python train.py --n_layer=9 --d_model=160 --n_head=2 --n_kv_head=2 --head_dim=64 --d_mlp=640 --vocab_size=8192 --activation="squared_relu" --norm="rmsnorm" --norm_place="pre" --norm_eps=1e-05 --positions="rope" --rope_base=1760.0 --rope_fraction=1.0 --qk_norm=true --attn_scale=0.162 --bias="none" --tie_embeddings=false --parallel_block=false --extras=["capped logits"] --init="normal" --init_std_qkv=0.0348 --init_std_o=0.0 --init_std_up=0.0348 --init_std_down=0.0 --optimizer="soap_variant" --lr=0.00577 --beta1=0.95 --beta2=0.95 --weight_decay=0.059 --lr_head=0.00743 --grad_clip=2.0 --warmup_steps=113 --schedule="wsd" --decay_fraction=0.382 --decay_shape="linear" --final_lr_fraction=0.0 --batch_tokens=32768 --seq_len=1024 --doc_mask=false --train_tokens=119900000 --steps=3660 --dataset="wikipedia_en"
Each number is 128 + 32 x the weight over its row's rms, rounded and kept within 0 to 255. Layers, rows and columns count from 0. Numbers have three digits each. The size before them is the row's rms in percent of the matrix's.

# layer 6 attention key, 128x160, rms 0.15, rows 102-127, columns 80-159
108:103137064153177159144155151138123099058118076183094140177140112147101134069189110107137155092130081156156172081153137153080096113119136182178086101050076164115154104159123116083148107105119133125154139148149175168144132100129192108140140161
101:115076121127118146156129108095149153183144087147101142131158155167140163138110158128091067114140132180143125149134151108060063134124078103172136146163128174127126134191167213110095144107131160116112089124121168159133138086150075189113136165
109:161138118169147155126113116128145162150126179131083135129127143098136163076132152151127176202081134171138146172131109153143093124158092103144144130154130077117083158068135128132127047120093041130127139107076163132060157107071152104150160137
125:124147145155224136153091086183137063105160117080132115178131120113124101137158167108087128122099093129149151086144154140150115088081088176117153134081112110097143107134137087164114178120148202112125113091169078099112086152093152162119155097
113:143101106135098068144131142152098093124062146081160099178066096102148052104135153127119173128094129128199117163114130098172084103084124102085116148102119188133123105142187137139098129107088214132098130104127105116123157112150158119172188075
105:146095117139162169148143142133105101135102070163120155142093134114160210113131111112114086136090113099145077124160093109060158095146112083136110152180125067145174111104087173137132127118132138119152113156144066181071113118134128075115105074
123:120186128146169121139126098172141093107196107162106081150131107127147141142143131076110142057127142126144174132194176154170103143103061170125163185084152165116136101172196131123133090130146141097127099095149186106135148142084112171127095142
112:103206117154144100110083110243135107090161154151136121176119120118130093143182131130120183124129153150185116129161170118188103112125090106110143162086115180127163096195138157136121106142055132132105128100143202094131129185135206115155117140
126:094120133123185162114119130125158129128126101123143147151143175131144136163091131063116078140133144136122099122130184179124115139110184119110172224215132105129144093104114168136126141145146114085154160088179111091101093121129128162118132117
127:179088071108048107131142106148116158217077132158126143118120096113151160151109129140183103164101116149139155134092062109134149120145137137147093086120187104135156167130101109061103130170103114146121109146100151133165169145130136115111100105
117:108192160149122095160125148173115161125124083072181115115062124090075134071154165195125152180136140138134179106109112111175128209120117127090100119137122110125119148155137058121146090138107168183144140087119125123114154134103094195123062084
118:149167122116187087109142136159101097113151124100165146092157072122146088202138171147105113088139111068129103108152104163159157070144121125129188126094118065114119167132131089170142172176124145152099132142077159138188131160109108096125088116
148:131142184142174128136128085145147105112145141148119159073145175126109094206128125174097127203152127158183117149062116128165114130158141088139118189134143119140137135116177118138118114113142131170168107090102177090148201173129206165155117150
174:140113168174165118109138135118155159066142113164117115123151104151148081153152130087169103172141142184179128143090125153189136118146097112167154144093101148129116097158101110127148073095119145124184135086102189130062138131143138160115152152
135:108134149111106135119142155176124159147134140105173125067118162149042111147118130136123120168089120089106059142121142130141152241119169108123120187211155133143123177107139101192133084100119085124080097122120170132114140096081127151142137125
130:096151150113134110129186117063075158186131149131127095103142180106164108084137109115095152124086106084123147113102084113125115089090100127137124115127101099104068132150127120092165117175195203123131116144171187193170097100079093149069108098
138:112110184117069181115132117139066179093122120071145130060123111169069140137075108173132114131157145124123123112181127107126179196143160121123094163153140127151049126133144088105116109148149079159126105219093191097202074157159113124070102143
132:167138139111182137110125117098095076022139125176148167067115183099214147134133131109166170132192179150115086107123118166153119106087128103153155113090133085133131137130122104167146128179129175152164164137092143075186130145106108104127096164
127:103162118105111158097092154133095111129139132117086180123169141133134168134154095167166168136126127173067146105144114100053152148170191116185125093191180116149130133063122127137181120168197089133159121187115099113145103134119108102111146182
163:112089116140040148126143175152136103169105115151126126171119108125110164088114151130110144093109103119119144113115108140080159169179113124173112070156129102133119121086073117142112096137177076103129173183124113199066075094101093109112132114
142:166068154085145160133138088104106149116108122092115119064111193118108103193109136131145106169099134153076123153112136120215152193158170080145143142191076081135103114133112159164115144156114128160136150163064130109110142150129071107115118077
108:120112144132158105159146066164116161130185098139092143146151094136179177175093110159162089099183131196129153165096123121103098145140076187166094147148131095120067085140116100115100052110088114155129140114056148084156070143091124121139131127
137:144150127164101145126096132245184128122126141124164116158092124117106089076153136144105162153127127092152182125087112154165191178147116183120112137147078136133142133175088164148096142079174129110121139137117096130074131140123129098139099085
141:151129054092127211077139150095121100105106131149127125126090131108177102171093178046158152176130126163111161101134151147109112115152129133128166054116149174138162112135078134166139185132121187100138124163126105139147153092127119076099163136
125:135187150119182199125111126122082108115129119189140126159106157088152204118104097110065178120144139084144151090127213162052101106143137157177099130154159055132166140097129131122140142144104136096138139164149143127147136045079118118137115116
150:093170167112154183120085131163169107125140095082176122150095144114081178074169094159079151141132111051133156093115173118110134133102098125118142145180127099131123147029115197142072082159096123101147137155136111177096104076089122129114174094
# layer 6 attention query, 128x160, rms 0.153, rows 103-127, columns 80-159
115:197158152136065122153101139141118106135147148084111083082106156171092078125120146167028131168134123163181138149133165090122135095132115081085135170199115076131116146104112144159109132168122084114083097125131112136114140081158097144100079144
112:137155140151129136131131109191069116108115149124086133143139149128132104169160166150128121156175142139200126116186148138123173081121084126060171164097107146104156125137143106105103100085111139134090117048149154102090150129146203148128155081
110:105093203125196083103136134145102129081142092057144188123149126140132136134166157170115113081165137143085123116186091131101117135098121130084133118133114088137145173153182074129118199148159229132117151104072093107121117182173092135149110097
105:128089172134112064143160163162119135196030109148134128125086147152135143074141155112093109105067097145168116122129148090140133106119134127097119132128112176115191127156142164123154121170148195123090097155203095188142087127103089158163082088
126:203129106132146163117138120052145111151082120146132135108140164147177175107114099163170106156121136133061102135127156156047103132165139108188091159147151067139096114116089138170191152165101063144153113154133093130131152145163093143109115132
139:123182139139130113113130110182095073090204129122100154137127178127124107134184120101124112141159099139154155123178165138113108130145101140056142141082136132108152128168117132125123119115075147137092112032175155135164111164090162163132197152
103:109066113124051143147116132154139103141094142121126126175091149080115177149181115160106147117123129158150111143148190084140115149136158109129166112129106169119110126174117200171107103135105123142107132154175143139128122078077103111116151109
123:102105089115113120112101123142157083157137138168141108150145128179083135131103113107108107135124141167070125135141204115084077134114152136165210122200152147139145138147165182144142126171101096102172142107164077064153157142153114133106154148
121:096107096099051135125130134146112112129118141164090127176131103153122141087084088092101129099150102161152157159166138079124125239132190118155160080108146157106157091133083165082150077170149088130152147122144158120120103139158074141108168118
126:113136195147175172121136137151140091061112123113160161090108156120103121118140124152143137102156136109098158129109192165171088189105179083077138118142151114128105094137146110172154114142124130138136168069123087094114131150096074185117184118
117:184134148100161100089110082086103124102144152061088099101198124129150105170137122120167099105123143136103115134173119148144141087120156136156189157128088083106087100130136059140134182153105123156102149094071152139110142138203122099136161125
168:126115138177167078151127132160124104081123169143093099055139131083136118173182117089156141136160152210149089175060150165171112106130111108148156174095142116120124132141176131136119063078084116132150149084103202042096181149104195115116134153
139:145101158185147142134151132097110167038089133154097144154137077098191087094126132119204128175193142166187106122104141157150158088125089157163133122030100145133143127113105103114176067126149135121141124091111164112077127133133192116072136138
143:138147143138105117135120143138103121094127136081195112034143143134089067161113123200144143170109131098120134143155065098154131177140080052107098194156143079135074130099143056161119128065157039144138091135095200113097143154144131129125136149
139:163164153123120121127130128110101080106131137144184146129127144148153118078159110119065175101125127112152134116071146130101114030114146170102083150146171038136159128098110131092156130212205133129099126162202151138143145080125092132054079084
155:116137122119087163132075120124097144083101145106080125042122102136103146175102114207144143131162150103142164160101119133175156174110181094135126142165145075147063161066146140173135129130097072138153131130065175083178138136131129119122166128
122:151094120082197187127120128089135080112053138134141176077105128116176162112135142075123188116135107102094066102115158139113103078125145134145133081108117073110124112099160114167122179171217176138117166123126102079112116148151129109079166138
124:139161101072091233144161161089115118168129121140104165142142139120091152130113095139195163115128120090082177124118098121116134142139203093185134108211192086131098159063100148104136098119164002127153122162117100104127112104127116128130149151
138:105119091111051145119141136145089138149130115157079112150106111112160122104071128153105149144096112092198208115151108110102142164135090117147110134149132081154099134097056114077137107137156071137139157172109095136104128083132109143114098134
139:188079085105152177116115120137148148104111125124164138062098132154065095106136136118106098110100148136089098145123132123201133150118111096157135098196114127144185094112100158111115109127105063108156138136128072057087155117109093100092127109
114:082127164097100167107143102154094114127096137123086136130166126146163137172075113177119123113183119184120128104126126085109141136159107139102114133126153085123102118138166071085115173107133184120165160107058114065088155159142173160131163138
129:109079077156129190124143116125079147077187128052134170183095146134107134129156147114097141145132124109187183110114153171127151148095084136122111169109044197124084152177080153149103095100140122135153143072125141101119114125159173141140139122
121:154102051086115157132147162092094118122075152134118116100091121137177165114102145120116137138166104179064156164111158140142138143128142097112153054113104085124130140136084161152136160168119122138177119143155170118156124088085110075112189145
126:153159173095144154139110125097114083081097135154195159105129184162120239149098087160093142118122133056095161122133160162147093090154108095148129165142132055131121172124132156103097163057093173142123156158124114134160123053094125181151116126
135:128162139152148170124124131155104111098115130045198119151120175134098188162129097177133182161163146055155151102164150140124163121125113082123109178182106117145096111094129210120125122131120062135105155084110119128098093125144138111101108094
# layer 6 attention value, 128x160, rms 0.16, rows 64-78, columns 80-159
081:158180154123088199152125139104148159174182107171140128155131110135164186112134125174083200068141119095181186116206143122103132147128090148151025139146130110125088157106080145102160174175152113134157155114154138122123108093102129169129085100
083:150144139124180218150123123089118097170123148133184148158105153126237170119185105138120159139143106141159208121147129115121131132162107073200094141167125115127116105106140140160135176154178116135162127124099051128144110075107138126138165118
076:108054175077084148146125115100158104192132142131135177129134106117183115128105170118139127128094103154138127119092028076133109108108102124101130140110112102120143134134106056165119131155068162141086150101185075128170120125159129076207121110
070:140147077118140092127126126124111097147157130048152146116134244136139089069093086108053122126139119126136172122111152160097133099141083127106162181137105156121111152210155109073099203120156182132062118100157190135177130139078111150100131128
081:154082120149090088118128144138131183149142124195065096131118125117104120107154139105153125118071146167140182136115072145123112105127141155202140131108097119129096128090095109119138172153117208133114144125097117144133145094192106135113153113
079:079178146095104100125140138095162102152124110108117100157171105128129164104154127125127032120146136131189062134150108181170115120183097171086109100155126123139114109063081129123119255102108202120112119120061080142187160080158104188144130116
076:085093118129117122154133104120097146203089128165136130143114098112147153214166057119085134137163124130146217123113135149079121114170133118173133066117104161132117168129124110156110080125091124132175128140111139132154169159082170097104052123
081:180068107166118101138129134138118084140130132095054111094140137121123129146138174077136092135084137117126153141102126091130117140102133094140167173133132098121120138095087037146131090144223136126084166077167106146029100150077112125141055130
076:165120145184097091140127118130121122091166154087069065134140154119168153114109092140122159111131108144174106126089185123192165147072102162149139180095144108122135188167194021138098130096192189131138103150100130092104107187112112125133157124
072:160149169159101124136114126081098088170125128104103090098132180126135160130113117102152160156113143122154114159122147064147113120143137079079104062098144080126138164203103073174115178149120142146115142101116157144148097145078084120150132156
080:126117123100150130158118088119144143120094133053131133066135132148160130164106154133113135097146117108121069133160125208155136163129133166141149133101102056106100159099025075164133144153126153137064108146122116136093068058140114077116140107
082:131096081114098134145114110083069180142109116119169158120139199112109171123112079160127131167127108129063143120062169137088105103131100146123114121078183170127093115155166080109131160130170106140124100159138135071177172062100145184114142153
077:139087065152111135102119133127157212132109132126091058061124050154107118158137071103156079176108123077146104122154160130172130129113136231103117134117125122126109093073148154070100142098090154128165139169111115187115140220156183192104146143
081:148117170126108149145140090153140178094128132097087095066121124105125077116087078154107086123095119202133116111088103172153129195113120105114104121161104227123129098076054093160116054124123076131098122130105155116177159072160171136140160122
084:156159083164106135124122129199128036122103124108077146136122084113104131164143135070154082127138125090136162124118126133167134101102122139116216149118124129124156142112174202132117158135153129128178131165169085150182142174136214166190107098
# layer 6 attention output (transposed), 128x160, rms 0.151, rows 64-78, columns 80-159
093:171096120144184069142157157142088161143110148089104104068143169067121050113137132127134091135105141126112029148030100162197144116125137076121142138115133135118138131143136077165086116073108146118140091099092147125102188135168139117111121127
094:178084128180099094145189180095131145130156164105142125097197108055092073139119137129108053150105111106096076145078134126108121112076154159140178114088190135153130143109160086138126114130119163170137125133099170079130143142135113133120070137
092:209157122172133114157183170117096099122105097136137120095133104115115123173152088151106139108139147118089142079200166151114114130125181115145084119194120133158099148093119126106139083125120096190129105120115141132136148175150142163108137145
075:058112112197154201179188136151140114173093091153099128159148120144126129089139152148132081149141115131110088149127176086150131168158082139165158095083151140161160066081138195191146076131148062149186129124167097076105143113120128096143196133
090:170173147146160150129152116153149128093137145074154119176141123099136172201127116177138158067162101123147114114100150120152168141115113106115052147153177079176073149142150147149089155094160126189117117149076127149167103120094136171113149146
092:116102128127147173110078095162114150183124112143115170120116136086108126137115078144136151050093171127131171124005175102116144141097132116153113140116162102143158171196157148112113096113138115124083121106170114167082124163092128124101123134
084:128145168125136130165075107096148121086141122120122142100139136135093139111095190164092120138110123107148098140126131114150188106142074128155196150155158104114140091105137116151104148125139114100093094116077164066157136144131190049119134097
088:114163125107100161163116140100133199074069129194181169114067138157141101092112108113121127161205111106057117167153097142179142176135176152049069142137083141162108107148121153118113094130143129133132106160158133086154127090125122116159155072
086:152130088102126187162118179136086091114103070168142164154131119097162132122135159157115093116131155087095113072135075177111123147127139092145111184137101155174123108105070174092124157102139108154154123139108063143122147087133099121094141130
087:056089130128168175168164143156097156113066124130085117089093151066113112147151118127121116075115058108104162012109099171099117136133091136147108119089093148094099125132102098121156094115143135169143135140114119154104102112157168123116185110
090:057140156131145113121135146120107127175152147177151112113109116068129119139131126093127154163178153139182140114056144141142127099066124163121063133130122182145108171142195116044157161110081158164099162082177109114103103188141129131103092123
095:101169193113174145106173105194120123156131190139103163151173115084103064107126161133123089151127066169151116081165128113168170148188152166113116142133156138076173110149110110164120120148119158180139137093087128113153132169134182112162121114
091:141169186163126125138161123132116087111173138082126179188149162142148142140109171097164131080133130173099128105151145118128104157171158069080160141142126151092125117132093129161178101105162083047084182102148127148141113120131103136168124145
097:174185138102152137073169188097110102168127083130130115210174097164145181120192142129144161147136093096146163131181145134171120035091170172138100135114118078129149153115098137148147102105091174118122138118158100166170132111131098141157118133
097:160131157091118120111044061050170184108151139147151147115174110158152134082114145172163099093118156158161128172092139124079123123185187116130097098152109102175154177116096080148100097099137084078127124128077164130126121094174095069122112151